python train.py --n_layer=10 --d_model=128 --n_head=3 --n_kv_head=3 --head_dim=32 --d_mlp=320 --vocab_size=615 --activation="swiglu" --norm="rmsnorm" --norm_place="pre" --norm_eps=1e-06 --positions="rope" --rope_base=10000.0 --rope_fraction=1.0 --qk_norm=false --attn_scale=0.177 --bias="none" --tie_embeddings=false --parallel_block=false --init="normal" --init_std_qkv=0.0442 --init_std_o=0.0099 --init_std_up=0.0442 --init_std_down=0.0099 --optimizer="adamw" --lr=0.00236 --beta1=0.9 --beta2=0.99 --weight_decay=0.051 --lr_head=0.00562 --grad_clip=0.5 --warmup_steps=358 --schedule="wsd" --decay_fraction=0.72 --decay_shape="linear" --final_lr_fraction=0.02 --batch_tokens=16384 --seq_len=1024 --doc_mask=true --train_tokens=120800000 --steps=7374 --dataset="wikipedia_en"
Each number is 128 + 24 x the weight over its row's rms, rounded and kept within 0 to 255. Layers, rows and columns count from 0. The size above them is the row's rms in percent of the matrix's.

# layer 7 MLP gate, 320x128, rms 0.122, rows 211-228, columns 0-127
size [106  87  96 101  96  99 106  94  92  92  95  97 102 103 100  99  82 111]
[[137 121 129 163 173 126 118 150 150 151 142  79 176 106 132 104 170 133  98 136  98 104 142 125 136 161 113 129 109 102 134 120 128 123 143 133 145 130 120 104 113 155 124 127 144 132  98 122 180 127 125 105 114 115 113 145 132 141 127 114 133 139 172  92 106  87 119 153 148 129  86 133 139 148 138 113 137 121 132 105 116 154  94 172 200 157  88 143 120  74 109 131 114 123 122 174 123 147 136 152 152 163 114 142 144 126 144 163 136 121  80 109 117 140 133 157 148  83 117  62 123 138 157 102 107 154  87 139]
 [136 105 127 134 128 153 135 120 144 115 177 151  97 145 144 119 146 129 137 119  58 121 144 107 141 163 113 115 123 166 149 144 174  73 146 150 162 129 124 177 109 137 161 143 121 121 158 138 107  72 112 138  98 126 142 136 173 145 117 164 153 160 124 134 129 113 176 130 100 119 102 167 162 106 140  92 110 123 124 119 140 117 128 135 143 103 159 109 117 159 113 111 113 135 125 137 128 127 136 159 141 142 150 166 107 114 107 123 138 138  98  75  75 106 104  95 132 152 115 162 115 119 139 130  84 129 186 116]
 [128 137 124  96 137 104 116  98 122 123 127 116 144 155 159 140 169 137 136 140 105 151 114 158 163 114 112 157 136 159 132 129 102 145 149 135 143 120 124 159 135  97 169 150 129  91 130 183 124 104 121 108 111 172 166 119 125  98 113 101 101 140 118 138 114 151 128 136 124 142 101 129 130 167 121 155 130 148 133 147  89 122 128 107 136 127 116 122 184  83 124 186  95 118 115 144 110 139  96 169 153 167  56 129 120 110 174 147 154 154  94 156 117 129  96 109 172  97 106 101 127 150 129  79 134 118 150 141]
 [115 150 152 159 101 109 124 137 137 143  92  98 131 143 167 156  95 151 118 133  87 141 213 119  92 162 110 106 129 101 157 157 106 115 113 141 110 124 114 113 146  93 158 149 113 134 116  97 185 130 146 130 123  92 111 147 100 134 156 149 132 125 154 145 145 142  70 115 133 141 141 123 145 154 131 126 101 120 142 137 140  84 104  95 105 140 154 141 170 119 137 180 121 143 113 108 122 152  95 107 121 165 129 104 127 113 135 145 124 146 144 182 105 160  99 141 130 139 110  96 166 125 107 122  92 100 138 106]
 [145 140 127 129 165 139 142 156 119 130 153 126 125 122 105 119 138  79 168  99 111 126 145  79 155 103 142 109 142 139 121 187 124  90 120 141 153 118 127 140 126 165 133 111 135 124 123 131 151 137  51 106  79 118 142 148 139 134 112  96 128 130 122 111 106 100 125 135 105 114 101 149 109 135 200 111 107 119 144 141 142  97  99 132 115 163 132 146 160  92 176 101  97 155 137 117 106 158  99 123 109 122 169 152 121  97 172 113 126 106 108  90 105  98 136 116 109 113  73 129 167 100 124 142 127 135 135 118]
 [110 115 119 120 124  91 190 144 132 128 112 117 117 171 124 185 122 152 120 105 109 126 141 176  98 145 130 148 149 116 173 136 109  87 125 117  88 190 114 183 128 158 129 148  87 124 132 150 164 142 127 158 128 137 156 158 127 170 134 148 130 122  79 124 150 108 145  79 171 150 132 137 131 142 154 115 103 151 113 178 103 116 144 133 126 158 145  91  87 146  97 136 125 124 145 130 131 120 140 126 154 137  77  97 121 123 128 161 102 139 124  91 130 125 114  94 157 114 130 163 138 140 127 125 130 132 144 108]
 [122 115 107 131 133 135 129 117 181 103 122 168 140 138 121 152 107 130 177 169 136 136 127 151 136 107 126 177 116 158 149 172 142  98 154 150 128 146 123 101 120 104  96 110 146 127 104 108 146 166 118 137 109 131 101 153 116  92 113 134 173 123  97 155 106 125 162 118 127 110 139 125 139 143 124 133 139  76 125 155 120 127 109  99 109 145 167 120 141 154 157 132  93 103  87 111 130  79 156  89 200 107 102 141 137 137 150 141 100  70 135 128 133 115  63 138 133 129 121 150 133 133 114 125 119 108  76 134]
 [106 108 105 140 153 132 138 113 175 101 158 133 127  90 101 122 139 120  88 117  78 107 100 134 154 117 126 150 152 148 169 189 116 113 136 160 158  82 118 125 133 137 111 125 137 122 118 115 117  83 142 114 125 145  95 110 163 100  86 132 153 147 126 145 101 111 150 177  78 162 114  99 147 106 157 138 126 133 154 129 115 135  74 138 133 141 133 123 126 105 152  93 132 142  90 144  82 117  88 139 146 141 122 145  99  90 146 135 111 100 157 127 120 128 158 136 124 124 137 140 147  87 117 171 116 126 141 185]
 [157 130 137 159 129 104 133 162 124 163  93 157 160 104 126  91  90 126 102 144 136 120 137 146 100  87 122 151 165 171 126 151 137 132 133 205 113 126 110 124 157 137  98  73 102 176 133 150 138 144 132  92 125 130  93 144 103 118 127  98  98 165 106 117 104 133 111 135 153  81 125 128 125 165 153 126  83 157 122 137 178  81 101 171 117 147 155 101 138 131 156 122 131 144 114 152 117 124 140 133 122 108 135 146 148 142 146 127 120 109 107 133 182 125 156 107 129 158 112 131 102 138 155 143 152 110 150 114]
 [127 125 125 139 163 123 120 130 119 130 110 141  94 125 144 156 155  76 127 143  65  93 123 105 148 151 129 151 108 144 116 116 157  90 139 125 134 156 110 115 116 117 141 139  95  95 158 107  75 127  97 148 121 123 136 147 163 124 104 133 166 118 108  94 100 141 171 105 135 132 124 146 139 125 112 105 148 154 156 138 165  92 166 168 115 135 195 162 130 137 127 125 114 124 135 128 142 185 140 135 164 168 130 137 110  97 126 146 116  83 118 139  95 135  59 160 113 126 131 171 137 122 124 133 101 140 146 155]
 [122 162 146 140 175 143 135 110 113 130 147 162 137 150 162 117 118 153 166 135 123  96 119 101 108  82 132 103 151 126 148 139 155 122 119 152 131 151 155  97  95 133 114 133 149 125 130 135 187 160 123 112 143 140 153 186 140 143 110 133 131 133 174 196 148 162 114 146 151  95  97 114 131 134 136 128 100 124 147 159 125  92  65 134  92 149 134  83 156 118 139 131 139 148 147 146 125 132  88 110 142 137 132 103 143 161 108 126 134 145  89 153  66 142 111 146 125 126 123  97 119 144 124 142 157  76 138 112]
 [112 139 146 153 175 119  91 170 145  69 112 114 148 112 118 135 151  79 131 114  96 146 134 131 116 106 145 133 114 123 130 133 143 130 108 151  94 144 133 107 103 185 142 137 163 103 131 119 126  99 146 106 118 133 103  86 116 132 145 114 102 153 107 143 126 126  88 100 163 139  90 126 128 166 153 100  91 127 113 141 163 115  90 178 153 160 106 140 133 142 102 144 109 143 141  92 133  97 100  87 151 140 122 147 140 153 133 129 137  98  97 146 112 124 120 169 150 115 146 120  95 149 115 183 180 129 128 167]
 [133 133 108 119 131 114 126 141 130 150  92 155 145 182 168  98 158 128 148  98 142 144 118 149 118 140 133 164 127 158 123 115 131 158 120 114  92 138 118 126 127  95 134 134 112 126 122  98  79 127 152 107 100 180 146 103 143 112 149 186 137 160 105 126 134 108 120 102  93 104 146 161 119 122 172 152  89 159 138 115 105 129  95  91 117 119 122 116 127 116 139 156 142 151  92 147 142 162 156 154 137 158 139  87 151 110 116 155 106 145 111  96 163 111 156 105 167 114  92 115 118 191 156  83 142 125  99 131]
 [136 106  98 160 139 142  92  93 121 158 158  88 157 120 154 148 100 125 126 141 115 152 163 139 120 167 146 141 131  92 138 121 130 141 129 143 164 143 129 127 163 140 159 124  77  96 143 170 141 150 164 102 121 129  85 125 145 118 137 140 124 100 129 132 149 114 147  83 167 154 131 198  81 141 161 115 119  65  92 128  80 123 118 112 142 120 125 140 152 157 133 164 126 151 104 117  89 138 124  92 140 123 154 127 124 148 151 127  95 104 108 118 135 137 113 137  91 103 169 143 108 155 127 115 103 126 153 148]
 [120 118 116 148 136 130 132 150 147 116  85 171 182 108 114 173 117 138 163 125 151 106 141 156 146 149 154 129 135 144 137 115 126 110 177 135 108 124 101 121 145 118 126 149 105 132 108 143  94 139 121  90 111 138 124 102  67 117 103 169 110 130 111 128 112 105  89 145 136 140 169 150  97 120 118  87 133 117  85 123 120 149 142 181 122 179 105  91 137  86 114 111 178 154  99 153 120 147  83 111 162 157 128  92 126 141 136 111 131 136 134 107 122  86 155 148 128 144 109 142  89 122 139 173 151 147 141 150]
 [ 76 132 148 128 137 114  82 134 137 158 133 105 104 101 132 135 148 131 133 132 145 133 128 130 129 104 144 157  79 150  94 111 163  96 158  97 134 117 145 151 105 160  94 117 145 116 147 118 167 160 126  90 151 159 112  99 141 135 147 134 123 131 144 161 106  76 102 188  91  70 143 133 127 108 130 128  92 186 104 129 119 171 133 137 157 120 144 137 102  94 109 125 134  80 114 108 147 159 127 136 128 145  94 154 151 125 124 149 102 123 105 136 141 150 142 115 111  90 109 131 131 148 136 131 121 112 200 127]
 [154 133 168 142 126 129 111 139 130 125  90 134 153 112 129 156 133 119 162 131 147 138 116  88 137 123  90 143 134 159 102 103 166 114 155 131 110 105 152 125 109 163 128 113  98 122 143 143 113 124 167 137 149  98 108  98  83 154 139 148 166 103 147 217  96 161 150 127 104 125 110 170 141 104 155 151 161 158 120 120 128  88 101 119 110 172 127 137  86 167 119 153 106 148 135 191 154 115 115 142 121 113 130 109 141 123 158 128 119 136 125 161 139 151 141  93 103 127 160 134 103 149 154 144 113 129 166 142]
 [115 158 150 138 116 113  92 137 205 117 106 143 148 106 152 135 116 118  92 122 139 130 132 120 121 155 157 121  98 137 105 146 143 105 158 137 119 117 156 122 108 126 117 150 135  73 112 183 124 189 136 117 148 111 119  94 109 127 117 106 113 131 184 142  89  99  90 152 109 133 142 129 121 146 152 114 121 154  90 134  97  83 106 157 170 140 123 122  92 117 152 144  80 125 147 173 128 122 129 124 131 160 116 111 115 169 188 188 129 153 151 129 111 116 139 130 119 123 116 129 128 139 112 107 126 150 116 155]]
# layer 7 MLP up, 320x128, rms 0.122, rows 211-228, columns 0-127
size [ 98  85  95 100  96 102 104  98  96  96  93 103  99 104 108 101  91 109]
[[ 99 101 124  98 105 124 183 149 120  85 120 128  85 125 131 144 167  94  91 147 113 134 156 126  69  83 176 131 105 126 167 123 109 157  83 143 118 113 112 105  83 101  99 105  98 163 127 107 120 149 124 100 110 117 139  69 143 117 125 138 141 101  93 162 111 193 138 128 139 126 126 129 135 110 113 161  96 125 137 161 125 145  96 136 124 149 131 122 126 114 142 119 125 120 106 131 151 140 126 166 170 110 183 111 127 134 167 137 112 130  94 164 100 114 114 117 156 117 105 132 128 140 115 113 135 114 145 114]
 [135  41 125 114 144 119 160  80  71 126 127 148 110 148 113  99 130 124 104 124 112 158 148 133 154 147 117 132 147 149 114 140 133 118 143  98 161 159 118 163 109 142 100 119 138 171 185 115 104 105 125 112 136 143 163 110 140 134 109 128 134 115 156 116 113 159 131 151  80 111 111 123  99  94 126 114 174 116 120 140 183 133 143 139 142  85 148 126  94 144 136 115 106  93 105 120 121 173 145 156 111 143 132 162 107 126 120  97 147 135 125 104 123 138 132 159 142 153 129 109 122 131 184 183 124 153 147 143]
 [139 172 129 122 135 152 156 120 163 107 115 118 149 143 115 107 152 144 121 138 105  88 136  72 136 117 145 132 110 120 107 107 134 146  97 111 122 142 111 121 172 127 115 120 149 143 120 123 112 109 140  94 111  97 151 130 127 142 160 153 165  83  95 174 150 146 143 186 103  90 142 140 145 103 103 118 107 135 104 173 119 128 124 117 129 103 101 204 126 148 116 109 142 134 103 147 139  83  93 131  98 133 111 141 184 144  90 110 126  99 107  81 141 149 143 158 140 118 163  97 126 103 122 157  99 138 123 144]
 [148 101 110  90 106 156 147 134  87 111  98 136  99 134  91 162 137 121 100  80 124 112 100 136 126 130 106 129 122 142 109 109 136 166 115 138 105 162 143 119 125 116 124  91 139 142 145  90 142 101 111 143  84 110 106 153 118  88  94 110 159 110 128 128 134 127 128 104 186 156 128 101  98 145 148 126 139 135 115 141 140 125 147 133 174 164 148 147 122 109 153 116 146  93 169 153 145 148 116 132 141 155 130  49 111 131  73 101 134  67 119 127 112 127 149 135  92 126 134 131 111 109 170 171 138 129 114 150]
 [124 154 110 141 123 104 125 126 123 117  85 142 136 143 164  87 134 181  89 163 146 118  81 158 145 140 127 122 128 142 145 119 132 126 121 114 128 128 144 143 159 111  90 121 153 146 165 107  59 173 154 154 141 134 136 133 108 134 144 179  98 152 149 133 109 134 101 110 132 149 125 111 150 148  82 116 105 135 124 143 142 119 159 148 145 123 117 108 116 127 113 159 146 117 100 138  95 101 144 117 141 176  95 193 147 139 104 142 109 164 119 151 114 121 116 159 124 162 127 120  70 126 121 167 106  69 138 142]
 [115 118 140 150 140 121 153 131 116 111 145 142 141  95 115 142 132 106 121 112  86 132 127 162  97 135 132 124 152 116 108 146 125 154 136 137 155  96 126 171 130 161 149 120 132 151 152 154  97 112 146 133  90 113 121 104 185 126  50 128  96 150 127 127 109 138 130 126 135 130 123 142 112 146 173 122 139 134 135  85 161 102 117 113 150  88 129 141  40 151 125 123 147 131 125 162 125 126  96 141 132 118 127 105 122 135 105  90 177 141 130  85 128  95 127  85 129 113 162 130 133 135 133 152 123 194  69 119]
 [ 98 112 103 103 125 142 132 127 115 110 121 136 117 120 121 154 138 149 130 143 115 131 113 127 160 106 134 115 131  86 160 132  96 166 146 105 118 135 111 130 111 148 121 132  78  83 120 122 134 114 170 123  74 170 124 130 134 106 115 201 176 113  99 110 119 148 161 106 124 133 169  81 114 105 160  98 138 154  87 185 116 134 168 103  71 136 110 115 142 131 171 126 132 139 170 118 131 119  95 117 118 123 150 183 165 168 123 135 111 114 121  99 127 138 120 118 174 109 126 147 151 141 123 119 126 121 123 103]
 [ 92 158  87 122 145 155 122 104 145 120 125 139 108 148 122 140 102 168 120 154 111 106 106 150 168 131 112 152 147 125 132 126 125 139 102 169 129  95 119 136 109 154 110 120 116 186 131 101 162 120 139 152 137 167 126 166 150 107 134 113 112 141 103 119 147 125  79 135  87 136 122 175 139 150 138 119 121 128 150 152 109 125 135 177 134 109 151 124 159  91 119 120 118 152 124 105 123 134 124 101 144 129 118 122 110 152 143 149  78 116  66 136 103 193 178 146 162 179 122 165 150 106 145 163 104 149 111 148]
 [118 153  96 146 126  92 188 158 153 110 114  98 120 121 115 114 107 125  78 127 139 116 194 125 102 120 152 134 107 135 140 105 121 109 123 131 130  82 112 113 142 100 141  97 151 130  75 121 117 149 155 125 134 136 138 147 133 134 177 110  74 135 129 165 121  73 109 113 132  77 129 161  94 107 146 129  99 136 145 110 156 132 139 104 128 119  97 140 140 121 178 143 126 124 134 113 180 130 173 190 143 101 149 140 101 152 122 133 136 126 128 157 145 130  94 123 125 139 139  90 154 110 137 135 123 150 170 129]
 [160 105 127 121 174 129 136 159 101 182 136 103 137  80 166 139 122 112 128  85 112 103 156  97 175 111 159 157 153 106 101 133 147 104 132 100 164 152  91 139 105  94 109 140 108 129 170 113 105 154 140 134 134 147 130 141 121 185 111 125 135 142 139 110 104 122 165 161 146 111 150 141  92 146 147 127  99 100 112  81 158 146 168 113  96 131  89 132 114 118 126 151 164 175 125  74 138 105 135 109 150 119 105 141 107 111  90 142 139 127 138 105 146 139 130 131 116 121  87 148  90 133 142 109 145 137 129 140]
 [ 84 134 126 136 116 125 125 114 116 149 172 139 109  97 165 130 114 133 140 114 169  79 108 144 128 126 122  94 153 149 140 129 117 124 153 167  97 135 156 132  93 152  92 147  83 178 122 153  80  74  82  99 151  89 112 119 119 128 149 118 116  83 128 137 128 130 141 133 102 167 139 113 113 139 135 161 167  89 128 118  86 156 111 158 166  74 154 122 165 123 115 109 156 141 117 150 128 130 149 162 152 158 132 145 140 121 128 109 110 129 150 103 129 129 162 139 113  99 108 139 159 147 111 122 113 160 158 117]
 [137 168 123  77 150 172 138 131 118 130 171 113 134  96 108  92 146  77 137 124  91 150 100 109 122 102 123 106  86 106 185 108 136 161 132  93 134 158 159 153  94 134 146 120 118 119 100 141 103 149 138 111 101 110 115 169 138 119 124 129 122 180 132 124  95 101 140 150 158  93  89 134 103 134 131  73 150 128 157 130 123 156 102 113 145 161 145 102 130 149 103 162 158 115 143 115 137 123 146 163 134 136 159 102 118 137 115 137 140 151 129 107 139  91 102 173 119 179 149 150 118 105 126 111 164 133 139 130]
 [136 102 121 155 153 114 139 118 152 111 147 116 108 151 155  80 159 115 128  99 111 116 144 121 141 129 109 144 134 138  99  88 155 144 154  73 129 157 125 129 132 133 141 150 132 100  93 119 111 105 127 114 154 143 173 145 147 101 115 127 119 165 140 125 138  64 139  93 100 120 110 150 136 132  97 113  65 122 151 114 174 164 128 142 149 105  87 110 128 113 143 170 130 121  98 128 148 144 176 127 123 133 163 164 175 121  73 118 118 129 142 148 135 121 132 154 141 165 131 135 103 147 145  91 109 191 145 137]
 [125 130 133 171  96 105 141 115 143 102 126 105 131 138 109 134 112 126 125 105 120 170 104 121 135 108 127 166 135 117 129 114  94 147 167 118  94 122 159 119 160 114 119 126 120 150 104 116 113 141  87 133 158 149  89 138 122 170 114 153 106 158 101 101 118 119 102 125 144  81 164 102 145 119 128 112 148 119 106 142 176 118 158 156 199  97 143 187  81  85 176  78 153 150 132 125 107 119 124 162 143  99 135  83 125 114 111 117 133 130 175 123 111 115 137  94 139 109 127 150 133 164 154 109 129 127 117 114]
 [131 126 156 137 151 111 155 164 151 102 133 132 175 126 123 156 172 115 101 113 171  93 130 169 125 131 168 154 145 150 158  82 130 107 134 120 113  98  89 119  91 143 147 127 121 133  51 131  93 115 124 124 185 178 149 140 115 127 135 138  88  87 131 150  90  86 142 122 118 142 126 111 116 133 134 128  93 100 104  92 115 150 151 145 115 145 135 101 148 108 158 116 151 118  76 139 128 114 136 120 122 117 137 128 144 153 141 119 145 135 161  89 154 114 133  94 116 114 104 104 124 136 138 113 125 159 179 150]
 [100  95 134 128 116  87 116 163 112 123 155 163 164 136 110 137 143 136 175 109 143 129 127 125 118 128 134 102 115 139 113  78 126 180 101 133 152 131 139 142 133 121 162 150  99 129 170 127  98 134 100 116 135 108  90 172 128 103 100 150 105 114 142 125 129 120 114 141 100 133 117 160 117 137 130 158 136  84 159 125 135 104  87 162 132 120 164 133 156 141 113 137  76 141 125 101 171  99 114 161 124 195 117 166 135 121 110 109 158  67  93 120  83 132 113 161 140 153 147 117 167 122  93 121 133 119 127 142]
 [128 174 144 131 124 118 143  90 119 119 133 110 136 126 125 146 141 159 173 121 130 119  86 132 158 131 113 177 144 149 182 137 124 124 140 156 114 121 120 102 122 143 147  90  88 132  96 128 119 147 104 131 116 108 113 141 104 152 124 169 133 134 169 151 111  88 104 126 132 123  88 138 124 141 152 118 131 128 137  99  83  99 106 119 121  90 159  71  90 161 117 139 143 170 135 166 136  96 137 106  96 102 145 116 152 167 158 128 135 164 122 173 120  73 136 118 141 117 145 183 133 145 127  78 130 130  93 130]
 [101 106 109 161 119 122 137  94 129 121 137 129  81 113 135 118 135 112 110 158 103 115 143 143 145 123  99 141 132 135 141 193 106 110 140  78 114 149 127 117 159  83 119 121 136 138 125 130 174 107 137 110 137 128 144 128 126  96 144 181 142  94 127 123 131 133 107 142  98 151 103 122  67 161  80 157 156 159  96 133  96 116 108 120 138 175  79 122 154 143  95 148  98 148 157 153  98 132 112 128  99 151 146 152 107 115 167 143 115 153 116 157 146 173 135 141 156 132 148 167 147 158 133 142 135 150 141  81]]
# layer 7 MLP down (transposed), 320x128, rms 0.117, rows 211-228, columns 0-127
size [ 95  91  95 101  95 100 108  96  96  94  92 104 100 103 106  98  92 107]
[[124 149 124 145 170  94  97 166 153 110 125 149 114 108 144 116 138 144 120 128 115 115  93 109 155 151 124 119 152 154 126 140 117 179 102 129 103 123 127 135 178 134 119 143 170 128  69 151 113 145 141 141 109 124 113  91 163 115 108  90 146 138 124 173 145  98 134 127 117 150  83 145 122 163 148  83 145 155 144 144 129  94  98 101 120  90 144 120 187 111 134 126 169  91 125 126 147 120 109  90  77 145 156 113  96 146 106 149 110 143 104 100 145 131 114 133 142  92 159 127 139 149 125  90 138  88 126  98]
 [154 109 124  88 122 123 106  84 110 156 146 144 108 127  91 127 137 164 108  87 133 171  92 146 151 148 117 107  95 138 109  95 164 144 112 112 149 173 136 135 132 112 126  56 157 145  92 126 115 143 141 160 132 134 198 156 128 103 140  92 146 111 129 123 155 116 136 115 117  99 108 114 165 140 128 159 151 124 151 119 149 130 169 112 135 114 127 146 105 129 161 122 124 131 156 110 203 136 156 111 124 170 137 107 111 119 118 126 125 104 138 128 150 130 120 170 141 152 130 137 165 119 149 161 171 115 123 157]
 [120 100 134 158 113 143 158 145  90 186 131 147 120 153 128 113 126 144 147 105 147 179 130 119 149 133 111 157 147 118 168 129  92  89 167 145 134 101 112 170 137 114 164 162 122 123  98 137 154 133 130 134 135 142 149 126  93 116 107 157 133 133 122 100 166  96 134 165 136 159 100  72 108 170 175 148 112  85 180 109 122  98 165 152 141 122 151 142 144 172 116 122 157 158 136 144 152 129 121 120 109 100 157 143 120 110 126 120 127 113 138  88 123  81 104 151 139 150 141 169 122 143 105 140 134  93 132 127]
 [ 82 128 131 145 110 108 133 143 157 124 130 113 141 123  70 110 127 135 115 135 107 162 145 131 123 160 141 138  81 167 119 140 149 161 102 129 118 129 127 172 170 140  81 126 119 110 129 132 116 151 134 143 128 183 180 186 121 163  97 149 110 127  96 126 113  94 139 115 108 105 124 104 106 143  84 135 113  95 128 132 111 137 135 189  68  85 128 145 117  83 134 138 124 112  85 137 100 139 110 140 112 161 120 117 142 159 133 168 122 117 153 111 132 150 113 132  90 143 136 118 118 144 114 174 101 113 104 132]
 [ 96 117 130 121 142 113 107 141 155 129 148  70 104  64 139 150 135 142 137 111 134 133 137 152  95 120 159 135 111 144 110 110 121 120 146 132 128  62 115 133 130 107 189 135 191 118 136 105 108 150  57 103  89 133 142 117 119 137 143 156 121 152 105 151 119  95 132 117 145 123 167 156 163 152 109  90 136 109  92 133 147 103 165 126 105 123 142  96 118 121 133 155  74 129 135  86 108 154 101  90 115 124 142 120 113 142 117 135 101 142 108 126 100  99 102 108 167 108 124 174 114 120 137 129 113 133 139 134]
 [122 155 135 134 165 103 159 132 117 132 102 136 143  79 122 111 120 156 152 122 117 124  85  87 150 115 135 133 126 195 127 151 130 124 122 169 114 121  83 159 114 123  97 105 122 153 110 117 160 116  99 119 179 149 108 139 166 107 165 133 145 141 122 116 120  82 120 125 107 156 114  56 133 113 101 114 140 125 120 109 101  86 138 135 141 106 176 140 170 110 141 126  87  82 101 137 148 101 128 144 113 115  84 169 105 117 157  91 108 111 119 146 126 148 138 143 168 135 126 110 110 115 104 157 148 122 129 121]
 [132 145 112 109 124 133 126 107 113 120 161 160  87 151 133  85 137 124 162  95 124  98 145 119 130  95 159 132 136 119 130 122 139 116  79  87 111  86 159  94 121  82 131  64  85 172 127 115 123 114 128 126 150 122 104 112 130 113 146 162 120 132 130 131 160 170 116 157 106 112 175 165 127 103 121  88  81 137 120 103 147 140 102 136 141 102  87 137 123 121 121 157 112 119 155 110 175 135  78 132 134 128 118 100 139 113 138 115  79 147 126 146 124 153 133  65 126 108 122 101 145 170 146 125 115 146 132 118]
 [125 149 157 170  81 150 193  74 126  99 190 129 109 132 132 137 126 130 162 126 108 131 111 112 152 118 148 160 114 110  87  93 119 152 140 114 175 114 103 111 123 165 114 131 116 184 142 151 133 117 130 130 117  78 168  99 138 130 120 117 124 169 155  98 113 181 104 133 145 122 130 128 157  90 110 154 168 129 168 171 100 166 120 125 155 146 111 141 109 127 134 125 120 153 165 118 118 101 123 120 127 137 109 148 129 149 140 136 147 136 160 105 129 134 134 112 122 141 156 126  83 133 172 144 132 142 110 136]
 [133 118 129 154 114 117 142 151 108 135 158  98  82 100 165 155 125 113 121 149 131 104  95 130 146 106 145 150 197 140 143 132 104 155 125 108 151 114  98 159 171 142 134 149 120 141 162 107  76  86  90 141 154  94 102 167  97 131 110 127 145 160  98 112 149 179 146 139 112 127  97  90 161 120 167 109 149 130 118 128  88 147  96 112 170 115 106 108 101  89 133 118  88 124 150 128 133 100 137 155 140 155 126 132 116 133 153 147 123 124 150 101 104 153 111 162  90 145  99 102 121 120 132  91 125 121 138 135]
 [132  71 129 145 135 129 153 122 113 195 128 130 151 142 131 150 122 107 134  97 123 134 110 102 138 130 126 180  78  58  72 132 155 127 135 115 128 128 173 135  90 141 167 124 155 120 125 129 133 147 115 111 135 131 163 117 152 142 118 122 137 164 117 112 166 130 160  99 150 112 113 149  73 185 144 157 164 128 154 128 158 111 125 151 123 137  59 145 107 164 127 148 149 131 145 114 107 124  99 140 125 110 136 128 122 115 129 140 150 147 137 149 168 140 107  91  85 136 127 132 107 120 124 141 149 153 104 148]
 [145  99 105 125 139 146 169 136 133 154 122  90 119 133 127  96 137  96 114 108 109 141  95 149 107 146 105  85 132 123  99 169 101 149 102 151 145 148 153 131  95 127 171 133 123 121 142 152 128 143 121 118 112 112  90 115 102 147 162 136 151 194  80 144 111 168 105  98 160 113 177 166  96  92 101 108 143 146  91 148 152 130 160 100 158  76  89 126  81 162 149 125 119 108 138 116 115  97  89 144 124 123 138 130 121 130 129 163 133 125 121 118 156 130 136 115  94 130 134 163 154 149 111 140 128 100 101 136]
 [139 146 137 162 176 153  98 120 162 155 124 108 121 122 100 120 152 146 117 170 184  85 134 109 138  95 128 143 141 152 108 168 112 109 152 133 126 122 126 118 128  88 121 100 178 146 112 113 164 136 137 133  83 148 121  76 101 124 114 122 140  92 105 154  92 125 166 154 168 177 105 108 106  77 128 121 104 116 117  79 128 142 124 128 161 130  88 122 138 101 136 118 102 107  89  96 119 113 125 117 143 129 136 109 113 115 165  93 142 130 118 121 118 141 165  80 144 151 123 130 119 141 142 101 101 157 143 154]
 [135 148 149 125 140 151 116 163 134 130 103 131 156 121 125 159 137 139 125 103 124 152 121  99 124 120 160 132 143 144 144 140 138 120 140 182 120 102 154 111  84 125 143  94 119 134 136 126 132 114 125  92 159 134  76 133 122 120 113 144 103 121 114  78  99 164 165 135 120 124 166 100  96  90 163  84 133  90 119 144 151 169 117 125  99 121  97 110 166 161 166  92 164 126 132 135 120  89 120 161 160  87 170 104 127 142 152  87 156 135 164 104 143  98 146 168 102 147 150 108 129 138 111 165 157 144 102 151]
 [151 172 126 143 148  74 122 161 129 123 136 121 173  78 145  89 148 105 145 148 115 138 136  98 159 134 132 144  87 152 146 172 114 188 150 140 160  87 121 141 108 153 141 126 145 113 129 140 103 136 120  94 118 124 132 163 157 122 157 154 122 133 163 135 160 100 137 149 107 126 134 200  84 144 123  96 137 153 164 121 138 121 142 148 165 131 106 119 154 116  91 132 111 124 120 144 123 116 110 161 163 126 141 155 117 146  93  98 127 148 162 111 128 118 118  98 117 182 113 140 110 138  96 139 135 147 105  91]
 [105 123 148 100  92 136 143 153 150 168 118 126 106 154 136 179 138 105 158 115 128 107 103 156 122 137 137 105 153 131 109 158 110 107 139 119 118 127 164 126 103 126 131  76 135 130 128 138 124 105 147 136 119 128 115 162 119 117 113 141  75  82 176 125 143 213 120 142 114  73 105  84 137 117 117 130 145  94 125  89  60  79  82 140 172 113 126 124 119 138 122 110 131 119 149 157 126 102 119 137 116 113 100 128 126 140 118 110 114 141 149 151 142 163 171 152 137 154  95 104 121 108 132 132 136 138 126  98]
 [103 165 157 162 112 129 163 140 116 137 118 108 159 130 136 107 157 139 139 110  75 163 176 150 145 141 122  99 148 109 107 139 142 136  93 133 131 118 147 162 112 148 141 121 131 117 116 105 100 139 144 102 123 128 157 113 123 132 104 182 144 115  96 110 119 141 172 142 126 152 203 169 152 112 153 119 113 170 135 122  91 126 122 132 169 105 166 123 111 139 132 108 122 136 148  95 180  91 145 145  97 103 159 138 126 120 159 124 166 130 117 157 125  93 135 108 106 133 134 139 140  82 137 133 146  65 138 103]
 [114 137 140 159 120 108 117 121 115 124  89 172 124 144  89 149 143 140 105 132 146 152 150 125 127 167 116  80 141 104 119 116 150 130 137 147 129 139 168 108 118  97  97 118 117 153 114 122 157 147 132 132 143 100 153  70 146 108 163 120 120 123 175 163 119 162 133 170  88  93 126 110 107 135  88 159 164 176 136 124 117 103  79 152 111 149 142 121 110 166  86 107  83 117 142 159 140 144 105 149 106 142 121  84 125  94 125 124  87 137 134 128  95 144 112 110 144 143 153  98 121 147 156 177 132 153 154 135]
 [ 67 111 138 153 104 111 119 108 141 125  88 123 145 164 149 119 170 133 127 121 120 154 132  85 129 119 157  81 100 116 117 118 164 143 111 134 114 119 119 131 135 161 142 110 109 105 126 113 154 107 166  94 106 158  99 122 150 143 175 145 143 144 134 114 138 113 127 141 136 122 116 157 136 119 154 141 171 134 111  63 142  94  93 164 172 165 136 124 127 191 104 119 120 125 120 109 112 132 156 125  93 170  89  94 141 126 151 124 124 163 166 126 128  91 136 129  91 107  99 107 151 144 109 140 144 137  80 144]]